Weights of a small GPT-style language model, trained from scratch on English Wikipedia.
Architecture: untied embeddings, local attention windows, skips across layers.
Each number is 128 + 32 x the weight over its row's rms, rounded and kept within 0 to 255. Layers, rows and columns count from 0. The size above them is the row's rms in percent of the matrix's.

# layer 3 attention query, 512x256, rms 0.0876, rows 413-447, columns 0-63
size [ 94 102  98  90  94  94  92  92 110  86  99 101 104 101  91  93  99 104 105  97  88 100  99  96 103 102  97  93 107 100 106  84  94  99  90]
[[164 179 109  73 116 192 117 142 139 113 101 135 130 114 109 102  64 163 117 136 124 139  75 152 137  90 166 123 134 125 139 181 121 151  65  75 123 119 130  94 126 212 168 142 145 137  90 149 136 140 151 123 106  67 190 105 106 138 142  95 116 119 139 127]
 [166 146 140 114 144 160 152  99 120 142  70 141  79  99 122 102 117 108  72 126 139 169  78 185 130 128  92 105 186  71 119  92 213  93 166 125 131 149 154  74 130  94 139  96 150 150 126 130 118 189 131 110 151 160 162 179 163 169  91 120 182 122 154  62]
 [110  87  87 132 129  91  84 103 127 140  77  97 142 117 153 102 167 104 138 103  88 128 145 126 163 107 106 114 144 160  75 150 153 105 186 137 132 104 166 158 147 113  58  98 164  76 116 105 204  89 110  83 147 103 132 161 144 111 112 137 105 116 125 124]
 [130 158 110 134 136 142 104 145 111 108 167 127 163 114 168 183 105 134 172 139  97 140 165 159 156 168 132 147 131 121 164 141  78 213 108 154 110  85  89 124 105 189 153 152 148 172 155 174 136  78 121 120 134  96 131  61 104 191 119 155  92 106  88 159]
 [141 109 149 133 129 110 192 128 158 113 134 110 117 170 188 168 179 177 104 117 137 140  83 136 111 143 101 125  95 118 158  97 107 238 144 132  86 122 153 131 144 158 126 119  51 162 128 201  64 107  78  93 123 180  92 160 193 113 139  70 108  90 112 141]
 [128 183 209 211 102 200 109 124 106  80 162 158 130 103 122 180  48 123 152 147 130 162 177 140 172 144 111 155 106 128 181 113 171 138 136 120 138  69 167 111  74 122 121 124 122 160 133 162 130 162  79 140  86 166 137 125 100 131 111 125 154 138  86 164]
 [143 171  64  73  97 120 113 114 140 129 104 139 101 113 143 147 102 109 168 135 148 107 124 188 140 128 138 163  95 112 110 131 110 141 127 161 132 153 160  86 124 144 130  77 129 166 164 140 150 138 147 128 127 146 142 110 172 104 133 119  84 119 131 116]
 [138 142  88 101 135  89 150  49 192 158 124 148 103 170 149 123 133 105  64  79 112 221 162 139 125 147 128 152 159 113  93  85 151 122 118 118  87 141 153 123 111 106 158  94 121 110 165 186 123 111 138 169 188 139 169 105 201 181 105 122 154  75 151 128]
 [131 143  67  42 143 131  75 158  82 137  83 141 196 150 144  86 145 114 102 147 113  99 153 198 147 116  91 103 192  98 103 152  85 117 142 184 143 130 134 167 106 125  83 153 135  93 139 148 131  82 100 117 189 101 174 127  94 158  79 174 115 132  97 146]
 [107 164  62 103 122 130 169  81 110 175  93 133 120 133 150 126  92 253  78 116 115 143  85 185 178  71 169 157 112 121 126 207  82 149 113 154  89 125 122 116 175 128 113  94 129  93 117 109 153  85 197 163 131  64 171 146 173  93 177 109  69 115 135 135]
 [140 137  99 126  78 142 150 126 107 120 126 173  92 134 103  99  82 139 138 112 170 114 102 111  90  52 136 111 127 121  99 118 138  89  92 180 146 138 105 160 111 165 170 127 172 184 127 154 115 138 153 136 145 149 128 132 144 145 171 107 110 129  91 162]
 [117 125 133 135 119 135 176  79 170 141 148 128  90 179 126 180 122 166  81 150 126 106 120 131 180 129 118 168  85 132 162 130 114 147 101 139 120 176 101 106 131 129 103 127 106 139 118 173 160  92 173 175  87  77 139  54 120 124 188 106 141 146 118 141]
 [ 81 105 106 110 136  73 173 105 193 124 182  91 135 110 131 154 181 101 120 108 144  97 127 121 143 193 100 131  77 136  89  98  77 131 131 138 148 133 159 111 137 117 123 137 156 117 160 153 149 119 130 117 110 126 112  88 130 113 133 121 157 116 165 100]
 [119 137 118  26 169 112  83 160 119 121  83 171 166 184 163 121 110 140 133 132 130 178 104 140  76  71 151 127 105  99 131 169  86 158 106 120  97 159 128 185 120 173 108 109  93 110 117 151 129 102 138 122 184 148 134 215 157 110 142 105  90 165 144 177]
 [139 114 182  78 144 148 121 139 120 154 130 137  93 138 195 129 124 118 131 140 122 107 109  90  97 149  67  51 117 144 147 120 195 109  80 106 172 162 118 147 103 138 153 198  76 109 130 170 187 125  50 130 168  71 162 138 133 121 138 144 128 177  98 131]
 [ 95 118 159 157 166  94 112 177 160 142 220 137 148 159 171 158 144 136 191 164  89  99 205 112 114 185 113 119 110 141 170 149 149 149 133 130 146 127 118 129  84 143 136 166 102 164 141 148 200 126 132 117  98  74 115  74  51 135 136 141 126 151 116 140]
 [128 122  51 107 114  51 155 111 136 144 152 144 125 196 153 121 157 103 161  32 100 143 143  94 140 105 157 197 144 115  83 130 146  75 144 195 110 123 122 165 157 156  92  89 154 101 173 133 140  76 111 146 144 179 138 107 189 128 153 125 115 110 130 153]
 [168 114 140 159 132  97 128  56 124  95 135  99 125  68 127 149 160  93  97 138 149  89 129 159 157 153 102  99 122  63 116 122 113 194 242  81 120 143 130 124 131  93 139 156 111 143 105 124 143 106 131 150 164 143  87 138 179 115 144 139 130  83  74 142]
 [183 128 161  84 141 121 130 154  99 164 120 165  81 207 166 118 107 107 134 156 140 152 145 137  81 117 145 113  94 133 140 136 190 132  85 173  95 139 131 118  95 131 154 133  90 144 147 169  85 172 143 146 187 188 149 216 219 111 104 129  91 112 108 136]
 [157 165 116  69 145 154 160 148  77 114  79 155 132 168 203  61 142 119 131 104 130  55 146 168 142 120 122 140 110  99 149 133 106 199 123 154 133 110 222 100 119 115 104 168 145  93 109 155 116 146  74  84 156 145 151 126 112 136 127 112  52 133 134 126]
 [ 76 146 163 111 158  93 147 118 187 141 198 145 101 112 128 156 134 146 117 101 158 191  71 160  99 145 130 163 140  94 116 135 177 177 159  34 121 146 141  87 114 177 168 106 136 178 113 193 175 174 157  69 127 121 119 135 178 137 153 142 108 101 171 144]
 [115 103 138 160 166  72  92 139  85 152 136 113 183 101 106 140 187 152  80 145 126 147 106 144 125 145 142 105 165 151 123  92 127 243 129 130 127 103 135 121 118 168 141 156  94 123 139 120 106 162  82  85 132 121 107 134 112 136 112 123 110  68 106 178]
 [109 152 170 142  78 140 123 103 112  75 140 116 120 146 174 152 114 127 162 168 110  98 131  98 149 127 106 155 102 126 172 163 111 168 137 137  92 177 169 171  77 104 111 145 112 151 116 168 114 152 107 145 123 125 139 140 173 132 150  72 103 167 126 145]
 [134 102 101  89 201 150 105 116 138 182  67 148 143 127 160  85 143 155  75 114  99 136  97 152 137 115 105 114 111 118 122 133 102 152  91  78 110 157 117 112 176 140 140 127 120 116 100  76 130  86 166 147 178  91 112 149 175  55 149 138  94 101 156 131]
 [123 100  98  93 136  71  81 135 109 157  99 122 128 114  98 141 177 131 138  79 186  81 166 112 130 137 112  72 181 174 117 130  95  97 131 193 185 119 147 131 180 133 127 142 173 142 135 100 104 128 133 151 141  99  86  86 128  69 136 143 110 143 124  96]
 [106 185 231 146 133 212 131 163 161  57 155 121 138  56  78 143 106 103  98 149 130 128 105  84 140 160  92 138  74 103 139  93 152 108 137  26 118  96 170 118 102  90 141 108  89 164  66 119 105 161  66 143 103 115 140 124 115 152 107 122 134 126 152 147]
 [133 114  89  91 208 149 121 210 121 101  91 124 126 123 131  64 121 161 134 109 111  79 132 145 100 130 106  87  45 149 123 184 140 119 130 146 105 160  97 122 163 101 115  92 135 126 112  90 114 103 123 107  61  98 159 175 128 129 146 126 102 127 164 133]
 [139 131 101 136 174 183 128 204 143 132  92 159 135 157 121 135 163 119 106 117 143  81 130 116  96 150 120 148 137 160 112  83 124  49  77 222 133  96 104  88 173  99  95 124 195  94 136 113  77  89  92 122  82 146  50 118 149 134  83 150 154  84 179 119]
 [137 103  63  79 177  98 139 185 149 191 111 144 161 185 172  55 189 169 150 116 132 165 160 175  92 102 124 114 148 111 137 166  90 131 147 124 116 179 135 158 171 110 105 139 111  84 138 117 125  98 144  74 150 127 143 189 167 153 107 144  94  92 130 131]
 [129  90 159 127 161 159 209 136 143 119 150 122  97  88  95  61  82 128 132 128 112 111 112 162 138 174 123 133 109  99 126 208 190 164 147 118 158 118 150  90  83 141 167 157 158 150 103 140 163 148 210 101 100 129 163 114  48 147  99 126  96 129 113 104]
 [124 119  82  14 130 147  71 133  99 129  57 179 166 161  74 141 158 139 137 114  98 129  93 186 147 109 121 145 202  60 114 104  76 170 135 135 107 138 172 143 124 121  87 148 128 122 154 133 125 122 177 145 175 142 132 122 114 103  75 147 134  99 132 164]
 [144 128 177 153 134 125 139 165  94 112 129 170 118  87 136 169  66 153 172 167 154  84  80 155 118 119 158 103  54 113 156 121 132 155 110 143 121 114 121 148  73 134 144 165 123 138 142 138 122 132 126 163 144 133 108 131 180  94 195 165 115 123 134 184]
 [185 107 115 130  91  76 149 105 144 108  97 101 173 105 134 100 154 113  68  83 126 152 105 172 118 137 151  88 149 155 150 122 125 172 201 110 113 150 168 125 158 200 159  95 157 142 104 134 147 154 129 100 118 133 149 128 167 198 139  98  94  87 153  72]
 [107  91  81 126 115  55 145 122 195 178 195  88 132 156 157 125 151 156  72 100 127  68 165  79 108 133 149 112 137 139 116 130 121 121  93 148 156 112  99 139 198 131 114 128 100 120 125 104 128  59 128 144  92  81 146  62 122 114 163 111 138  81 139 118]
 [148 127 175 168  93 167 138  71 105 117 128 133 115 148 134 161  85 109 169 116  49 137 191 105 148 139 118 158 154 128 228 138 156 130 137 143 113 113  93 110 115 176 117 154 181 171 127 135 176 198 186 141 110 158  69 157  55 136 150 154 169 169 101 140]]
# layer 3 attention key, 512x256, rms 0.087, rows 413-447, columns 0-63
size [109 102 106 106  94  88  93  91  96 100 105  98  95  93  94 107 100 113 108 107  96 108  97  95 110 106 107 101  92 109 103  97  93 122  96]
[[ 56 191 109 122 122 142 132  65  90 106 133 121 211  99 129 134 136 127 137 141 131 167  79 106 164 134 214 136 190 110 100 181  98 166  83 112 154 146  82  76 150 128 130 100 125 145 136 159  81 133 157 127 132 101 153 105 154  92 116 189 119 188 170  96]
 [150 174 155 124 126 169 170 124 141 107 102 106 113  85 119 102 126  58 105  96 121  87  73 194  94  99 112  97 106 199 170 125 168 106 122  70 127  82 181  78 104 108 113 103 138 102 120 145 151 159 103 118 133  85 125 151 106 163  91  97 134 155 173  68]
 [164 104 131 149  90 115  66 131 117 143  99  78 153 126 194  54 135 115 136  85 155  63 146 157  84 116 110 134 169 140 107 116 140  65 132 169 140 152 161 183  95 137 112 138 107  68 118 127 185 103  94 106 128  96 140 135 148 146  71 145 116 115 126 145]
 [127 157 123 145 139 151 117 141  55 158 133  95 146 143 180 160  92 131 118 167 139 181 217 137  85 173 117 173 177  81 115  89  69 229 116 184 148 135  89  87  93 105  95 138 163 152 189 124  96 127 129  73 132 119 121 109 118 115  79 142 141 137 119  67]
 [ 92 170 166 139 224 156 127 106 162 110 127 149  63 130 162 112 118 177  64 153  99  51 163 112 199 136 154 105  66 155 154  75 140 132 144 146 168 121 161 120 132 157 132 116 165 127 157 155 120 118  93 120 108 108 100 146 147  97 100  72 160 129 111 134]
 [115 166 181 208 162  75 149 143  84 103  88 107 137 144  69 179  98 118 138 144 165 207 170 155 151 178 133 153  97 120 105 100 138 169 131 194 124  92 131 120 107 127 107 136 134  84 125  93 141 162 106 126 159 133 139 130  88  71 114 134 156 131  83 123]
 [112 152 144 101 120 176 164 124 191 110 215  84  81 105 140 110 106 120 138 141 127 123 110 133 105 110 146 150 134 167 113 145 159 149 121 110 127  87 131  73 103  81 147 128 145 104 101 126 232 150 205 141 129 145  96 114 156 104 169  92 129 102 179 118]
 [ 94 134 129 120 151 160 107 131 136 176 157 143 120  76 205 106 173  93  87  82 120  91 127  99  96 103  78  88 179 158 116 115 170 102  79 144 126 151 201 127 177  96 142 129 154  96 180 148 140  78 139 153 104 119 119  91  81 131 100 111 111 104 181 133]
 [106 173  95 116 146 206  89 130 119 146 163 131 158 122 207 114 162 120 124  99 128 125 154 167 117 126 176 162 147 164 159 143  67 168 143 151 109 142 130 123 138 101  87 121 149 131 162 143 113 102 102 127 141 119 185 117 146 170 104 155 128 156 140  80]
 [163 108 123 128 102 109  98 174  72 164  63 122 151 135 126 102 166 171 154 124 135 111 125 147 123  90 153 147 121 111 160 132 111 169 122 117 122 183  89 101 101  83 124 124 157  87  95 152 137 141 180 106 112  73 155  98 166  81 126 110 132 155 148 153]
 [ 92 119  57 119 166  94 156 119 127 122 154 130  92 206  73 105 102 130 120 114 169  88 134 164 145 106 197 163 139 166 116 152 187 108 112  71 136 141 102 108 148  96 166 104 175 185 138 137 159 156 134 179 153 155 114 124 168 148 198  87 121 113  95  92]
 [157 103 144 103 146 166 152 146 134  93 121 108 123 182 168 107 153 179 126 162  68 130 173  99 142 152 146  91 129 133 111 106 134 174  87 136 137 200 136 138 132 141 157 173 101 121 106 170 135 130  98 112 110 127 134  98 116  84 116 116 138 144 138 166]
 [167 116 129 125  87 124 152  96 128  99 161 100  75 138 172  93 144 121 126 120 108  88 129  75  97 139  91  68 163 112  78 125 138 119  86 135 159 137 109 143 111 110 127 153  98  81 129 140 139  79 112  99  96 144 154  87 128 159 136 100 135 101 133 127]
 [ 66 152 131  77 157 151 117  93 181 141 155 169 104 124 132 158 147 157 137 145  91 112 138 141 148 111 199 170  98 132 169 151 147 111 155 147  96 126 111  98 126 122 111  98 142 120 129 148  80 120 112 180 156 104  73 173 167 141 146 103 122 195 122 145]
 [ 88 153 148 106 120 137 123  70 153 106 133 156  76 146 141 126 171 100 104 133 107 103 155 102 114  76 187  96 117 147 151 129 148 127 134 111  97 190 178 133 192 136 130 179 141 116 122 159  96 147  85  81 142 119 111 113 144 176 201 132 135 154 108 114]
 [162 132 146 138 101 129 127 153 123 134 149 114 122 165 169 130 143 114 140 161 112 179 226  67  91 166 107 104 177 117  94 126  77 157 101 232 123 165  81 167 126 114 129 188 158 137 170 171  87 114 145 112 169 168 146 117 110 129 105 102 109 124 110 124]
 [195  72  70 110 130 127 108 180 115 198 167 133 109 175 126 118 135 144 111  93 129  66 153 143 116 111  76 133 147  85 105 129 145  77 128 145 106 126  97 153 104 116 132 130 183  64 160 114 187  55 181 113 131 119 149  95 136 134 110 113  83  84 112 182]
 [ 90 105 155 158 148 142 158  69 155  74 152  72 123 131 161 148 135 109 105 152 142  76 116  54 178 176  83 133  98 180 105 125 149 151 196  98 120 114 152 132 129  81 158  95  92 121  87 120 112 120  70  95 160 182 150 153 152 139 143 145 150 163 165  91]
 [133 177 123  87 193 128 124 133 160 176  93 131  79 128 122 113 118 102 127 118 128 128 170 152 153  66 164 161  94 167 133 126 173 113  76 122  90 140 157 100  86 124 110 131 198 156 159 140 111 130 177 155 153 123 125 162 133 121 142 138 139 130 124 101]
 [150 228 144 106 148 151  97 185 128 104  99 155 143 111 153 100  88 136 130 122 127 112 188 167 134 129 173 142 139 133 131 144 146 169 111 168 162 156  98  82  78 129 167  85 163 125 129  73 201 135 133  91 155 125 145  96 101 161  76 107 112 182 104 114]
 [ 65 155 220 152  90 169 189  83 155 134 221 108 116 131 150 180 112  83 126 171 118  90 112  97 138 124  92  95 170 119 124 137 153 164 128 117 144 122 119 112 158 108 145 128 127 109 128 179 133 154 133 137 171 127  79 118 121 145 145  46 131 140 177 143]
 [121 130 160 148  74  79  88 150  76 150 110 129 109  51 111 153 131 129 138 156 153 142  94 132 136 117 107 176 149 148 132 102  81 217 129 109  68  83 148 159 100 133 139 110 172 139 141 128  84 186 141 122 147 122 132 132 103 148 114 101 183  63 110 111]
 [128 133 113 138 142 111 112 151 104 118 110  98 159 194  84  87 137 169  77 150 134 131 123 101 158 128 140 162 124  89  89  57 145 104 106 178 179 180 171 141 136 117 143 136 100 142 155 128 121 138 109 119 146 166 117 170 151 122 159 174 175 181  88 117]
 [131 107 137  99 101 176 117 140 137 133 112 176 131  78 125  84 123 169 139 155  45  80 101  74 167 103 199 192  92 145 138 160 161 150 148  66 127 145 136  69  93 140 110 125 101 128  62 149 100 106 126 104 102 130 123 160 134 127  83 163  83 142 161 119]
 [150 145  70 114 131 123 101 135 144 167 145 106 138 104 157  64 124 205 135  62 197 132 126 163  78  69  92 153 160 197  83 119 115  73 137 145 111 100 134 124  92 126 153 151 128 138 140 121 145 165 108 164 136 139 111  59 195 136  97 113 152 134 129 116]
 [ 70 106 219 181 107 130 190 171 148  65 158 147 137 110  39 193  99 106 119 170 101 179  76 115 187 154 127 115  73  89  96  71 134 130 161 124 148 143 150 131 177 122 136 119  66 107  70  95 139 132  76  97 144 108 123 149  83 127 144 123 123 157 123 119]
 [170  95 109 121  96 139 131 153 120 118  88 164 127 131 126 128 166 144 124 157 106  86 148 144  92 117 146 127  69  72 124 137 135  97 165 133 130 131  83 138 100 112  97  99  98 105  88 124  92  88 119 110  95 113 122 162 151  92 105  91 116 141 124 179]
 [170 111 125 134 159 110 130 157 142 132 123 128 165 125  61 111  80 145 147  82 176 127 167 224 100 112  94 175 132  84 112 117 113  91 102 120 109 104 100  89  68 160 123 141 154 137 134 102 130 100 115 113 119 121 130 131 109 152  47 145 128  84 115  84]
 [165 121 121 127 104 171  76  98 138 161 134 163  71 109 219 140 129 115  95  85 118  70 170 123  90  78  82  92 110  81 192 171 118 136 182 118  90 102 101 168 174 117  94 126 148 145 129 119  92 118 105 141 141  68 133 178 137 160 126  97 138 171 194 197]
 [147 164 157 121 120 179 132 122 139  89 113 104 130 107 123 118 160  70 139 185  77  97 101  94 137 141 170  76 140 154 107 164  99 115 153 144 151 125 118 134  59 148 127 123 115 118 117 178 116 129 134  90 169 121 160 131 105 111  42  63  71 131 133 141]
 [ 89 164 168  69 137 181 108 199 160 136 130 136 197  77 154 130  65 129 171 130  90  96 141 162 109 109  71 139 168 163 148 107 138 165 109 134  82  98  65 103 129 114 150 112 165 131 123 105 155 104 174 131 170 120 143  96 140 119  41 159 146 127 133 151]
 [ 73 177 158 104 158 119 147  73 180  66 138 161  99 152 120 193 162  99 132 168 101 105 123 110 168 115 183 153  91 160 153 156 148 159 146 118 124  98 120 155 111 108 126 118 132 179  79  92  65 174  82 155  82 148 107 130 154 133 224  79 134 140 156 115]
 [ 84 186 109 130 148 164 126  50 149 125 144 126 102  65 228 133 145  86  98 125 160  59 105  87  88 147 138 105 138 184 125 145 130 170 135 118 140  95 116 128 143  88 143  52 122 171 132 149 126  64  75 152  94 122 113 103 141 148  75  88 150 138 170 112]
 [152  98  64  96 124  85 111 138 140 155 108 150 116 155 205  98 179 180 131  98 126  92 182  76 107 129 119 113 177 104  67 147 109 149 118 147 136 133 105 189 148  92 149 144 173 120 120 102 132  90  96 135  74 121 156  74 171 104  94  69 114  68 111 143]
 [177 141 136 123 109 147 170 113  46 126  90 101 142 139  97 138  60 136 168 165 122 189 153 126 105 194  83 138 178 139 153  82 104 134  81 202  87 147  82 102  92 140 184 127 123 156 189 150 131 119 149 123 178 154  93 176  87 107 100 148 139 147  83 133]]
# layer 3 attention value, 512x256, rms 0.083, rows 384-401, columns 0-63
size [ 96  97  98  98 109 101  95  93 101 102  99  92  89  88 101 102  95  98]
[[113  91 130 143 120 116 151  95 139 159 125 129 106 137  97  58 128  22  97 100 164  81  87 145 114 101 154 155 180 149 109 134 199 134 148 204 126 114 136 138  99 179 187 144 152 172 152 195 116  84 116 129 122 117 119 111 135 149 114 137 158 148 132 139]
 [124 113 118  94 158 126 112 115 113  68 100  93 109 106 135 177 170 140 186 133 124 104 195 134 141 122 142 146  99  79 104 106  85  62 115 150 130 148 132 121 112 131 174 116 213  16 175 165 131 146 102 124 105 136 105 101 135 191  77 128 194 156 114  82]
 [136  93 113 108 114 102  98 130 102  89 109  79  92 169  88  82 100 167 152 140  88 125 145 127 159 133 120 172  75 118 190 119 109  97 109 110  86 133 104 147 148 145 118 142 117  78  98 104 128 142  75 112 116 226 130 137 152 111 100 172 140 139 111 107]
 [160 127 144 137 155 209  98 153 105  98 103 114  99 108 102  97 135 104 156 148 106 140 141 129 141 172  79  89 140  91 165 102  61 133 117 173 156 182  98 188 115  67 108 121 171 159 160 126 155 126 106 152 186 133 143 116 129 141 121 130 184 146 124  81]
 [142  77 140 140 116  97 106  87 102 156 141 130 115 121 124 163 120 103 101 106 139 122 116 131 140 170 143 146  97 116 214  67 194 146  82 110 136 132 118 141 203  64 101 171 153 117 140  56 180 114 108 141 166 192 181 167 148 136 131 188 138 158  92  93]
 [146 130 126 154 172 115 218 151 138  80 131 116 148 105 109 126 171 172 112 116  72 109 130 170 135  78 106 143  95 118  54 174  83 123 138 117 120 134 158  92 124 176 151  89  87  93 109 158 109 151 169  97  92 117 135  73 140 110 169  98 100 140 157 152]
 [144 164 148 133 124 155  89 153 140 144 128 151 152 156 148 120 111 152 119 149 129 126 117 122 130 116 153 138 139 147  99 191  55 110  69 153 102 131  96 120  84 189 122 124 116 138 108 163 127 117 155 157 141  69 117 128 125  95 119 138  78 142 140 146]
 [167  67 112 118  91  75 159 127 122 124 120 120 129 117  93 102 129  85  98  95  68  85 115 113 119  87 169 118 149 151 136 103  94 124 123 150 160 139 117  62 118  92 124 141 113 153 131 127 132 109 148 116  67  67 186  90 140 109 211  91 108 135 104 142]
 [131 172 144 159 130  90 192 103 100 121 147  88 165 111 128 118 169 108 115 156 145 131 153 126  99 103  85 102 161 124 132  90 117 115 158 109 151 155 140 150 153 116 151 114 126 119 101 140 105 139 109 162 109  71 220 172 139 129 154 148 214 142 103 186]
 [152  89 124 136 111 199 144 156 147 143 136 156 115 125 134 196 157 121 123 103 146 113  96  63 125 106 135 140 130 103  75 128  78 143  92  92 188  87 152 113 121 108 165  51 103 109  82 115 142 106 152  85 137  67 191  85 114 132 154 146  70 134 175 133]
 [ 51 134 136 148 153 201 143 136 137 121 145 175 113 135 137  97 174  97 130 146 101  89 134 113 128 130 146 118 107  94 150 197  78 156  85 155 132 144 132 152 131 112 130  81 101 137 134 170 108  85 145 138 127  87 163 142  75 172 140 154 108 150 138 132]
 [118 181 117 141  90 115 181 132 110 123 162 116  86 124 154  98 161 166 101 112 134 140 182 127 139 106  79 133 125  92  86 113  61 101 103 102 148 129 150 168  77  58  98  97 118  99 105 184  79  82  68 164 194 141 172  90 168 142 127 134 172 145 152 155]
 [106 136 129 153 188 148 131 166 119 125 187 144  89 136 104 186 145 146 183 139 162 112 115 149 104 107  98 140  89  63 143 180 130 121 109  96  92 106  91 113 143 111 136  95 120 136 112 164 122 191 159  76 152  64 166 101 103 131 161 140  85 120 122 112]
 [ 99 138 147 140 131 150 103  99 118 131 129 136 114 148 172 188 145  81 127  99 149 121 120 137 116 175 123 117 103 129 164  98 127  86  77 200  72 127 138 147  71 133  86 165 160 114 128 117  72 142 125 159 139  38 120 153  81 152 121 173 207 123 136 152]
 [172 124 139 154  99 165 140 150 140 122  87 169 136 101 149 136 123 135  99 127 123 112  73 108 175 130 144 156 122  93  69 163  71 116 132 141 147 128 120 110 128 145  74 118 107 129  78  85 144 104 163 139 139  54 138  96 145  22 178 144 113 155 179 110]
 [144 177 133  89 161 201 166 143 129 109 108 129 175 147 172   3 129 184 148 170  94 132 131 116 153 161 147 128 142  89 103 171  36 104 116  93 122 149 120 145 103 157 162  97  83 164  73 114  68 120 164 149  91 109  72 118 104  97 135 100 104 158 168 139]
 [143  74 131 137 103  64 143 123 120  84 138 125 136  82 111  86 100  83 164 138 121 132 104 151 110 114 147 113  97  95 123 154 154  79 189 137 156 145 155 134 120  91 133 106 163 142  91  96 117 152 179 137 138 120 153 155 110 142 144 140 147 204  87  58]
 [103 159 128 106 141 158 130 138 114 127 102 122  88 151 171 138 117 132 192 121 133 165 101 127 149 100  65  94 164 124 131 119  97 109 109 131 147 151 147 144  51 190 170 103 156 116 122 144 109 125  78 108 151  62 122 114 170 122  10  77 172 104  71 153]]
# layer 3 attention output (transposed), 512x256, rms 0.138, rows 384-400, columns 0-63
size [ 93 100 100 107 102  93  94 101  98 107 100  98  98  93 100 105 102]
[[103 123 132 130 175 114 123 135 127 101 127 116  64 102  83 189  70 210 160 148 138 162 139 146 108 139 126 137 156 119 135 156 128  99 103 119 102 167 137  82 175 138 147 119  99 104 154  79 121 118 171 160 201 116 115 134 105 110 181 198  91 131  93 124]
 [114 188 131 176  89 110 142 123 133 144 159 145  77 157  91 146 197  80 123 132 145 168 131 123 176 101 128  95 127 129 106 172 121 147  99 155 148 181 136 114 110  99 143 170 122  94 146 148 156 219 122  78  80 180  77  79 157  90 109 163 134 121 166 148]
 [ 86 112 132 140  86 115 153 103 147 125 152 111 177 101 171 202 162  77 101 115 179 214 146  88  69 132 126 105 162 132  90 187  90 180 113 114 141 166  70 169 135  98 125  92 100 150 128 144 148 123 158 102 158  96 162 150 121 144 113  64 136  75 131 151]
 [131 112 151 160  72 133 143 103 122 142 133 204 172 126  93 101  49 108  68 104 143 165 121 110 193 122 152 125 132 115 109 116 150 118 114 130 110 168  98  88 171 152 116 190  89 133 103 115 165 178 163 151 107 136 116 101 152  67 120  66 143 134 154 171]
 [171 112 187 180 123 144 166 125 126 137 137 115 165 150 118  93 115 107 124 144 192 114  85 110 126 109  85  87 141  91  94 172  57 147 116 106 110 106 165 135  69 108 159 145  60 141 145 138 141 136 132 129 148 118  92  89  99 220 105 119 101 163 155 131]
 [ 95 172 139  95 122 139  86 126 137 124  55 139  76 175 112 127 143 100 241  91  94 168 156 117  56 172 115 134 191 121 153 102 103 179 111 128 140 100 111 165 101 152 130 127 182 150 188 102  35 121 165 165  79 154 101 129 167 125 122 142 109 110 132 103]
 [140 110  97 123 126  89  98 140 152  90 194 123 136 115 167 145 128 177 161  84 127  82 105 144  60 135 116 132 115 148 142 110 132  92 117  84 134  97 143 165  92 113 138 100 181 182 103  57  86 127  75 143  63 125 168 175 161  90 120 159  92 145  87 181]
 [123 201 121  78 192 158 136 150 197 133  86 116 146 106  73 100 101 150 140 133 136 156  87 125  71 102 122 120 176 125 130 106 162 124 157 131 142 134 163 120 144 185 170 131 145 150 147 172 134  93 120 175 130 127  71 118 115 157  97 128 106 161 121 143]
 [122 162 162 105 138 170 129 173  96 119 198 178 125 135 158 122 113 101 159 129 131 110 141 115  84 133 157 143 135  91  90 144  59 158 115 143 150 139 147  98 118  80 119 109 104 150 113 120 154 109  99 133 109 117 102 101 140 146  98  80  45 144 166 122]
 [107 109 132 115 126 131 109 141 132 143 153  72 126 169 201  91 144 100 118 161  93 161 123 142 124 113 175 135 128 140 128 133 116  84 110 126 135 213 172 141 151 149 103  87 142 192 123 129  71 130  55 130  81  89 144 117 122 137 177 108 117 184 123 138]
 [110 134 154  90 136 122 165 118 138 106 131 115  86 159  81 161 115 129 115 158 132 122 128 101 145 115 101 134 132 119 144 157  92  66 189 126  81 138 104  78 166 173 153 125 150 163 136 171  79 128 144 126 101 164 143 100 116  97 164 100 127 183 144 157]
 [150 138 176 140 144 176 140 133 133  97 121 137 109 184 138 117 203 121 182 112 152 110 113 106 105 181 154 123 142 147 158  77 130 131 129 162 143  95 107  89 150 154  96 126 144 154 146 149 141 188 166 111  41 150  75 114  88 185 136 135 118 137 124 110]
 [147 120 165 143  93 123 158  43 169 123 123  79 121 155 198  86  81  73  60  93  93 114 136 171 171 178 149 126 148  72 142 134 108 117 125 112 151 131 130 116 113 151 137 166 123 107 153 112 102 121 117 138  62 121  75 138 101 109 120 158 132 165 101 138]
 [156  74 159 153  77 124 171  92 127  93 184 131 143 178 138 149 116 114 166 130 183 117 117 130 121 121 133  56 159  99  71  94  83 144 111 107 102  90 137  96 194 114 141 140 158 193  81 160 156 208 121 145 116 154 131 163  97 145 143 111  99  96 121 168]
 [102 146 155  80 167 114 134 163 144 109 148 125  50 160 141 124  74 141 110 103 120 108 153 106 140 176  67 120 130 123 146  78 174  64 162 150  95  95 160  65 126 144  95  85 152 107 181 150 123 134 143 193 183  97 111 116  94 104 151 107 141  58 153 134]
 [ 71  84 123 186  73 113 132 178 138 135 115 116  81 120 168 159 155 195 119 105 120 135 117 118  94 110 127 140  87 160 139 111 152 160 142 164 131 146 107 104 132 121 147  46 143 128  99 129  93 109 112 104 138 165 187 198 174 131 143  65 122 108 140 191]
 [ 96 182  93 156 153 151 111 134 138 155 144 179 172  73 105 141 137 106  95 132 158 146 109 107 152 149 145 125 114 156  96 149 104 174  58 134 159  95 158  66 118 149 107 113 138  98 176 119 196 113 151  81  80 156  98 115 111 134  72  94 139  96 137 127]]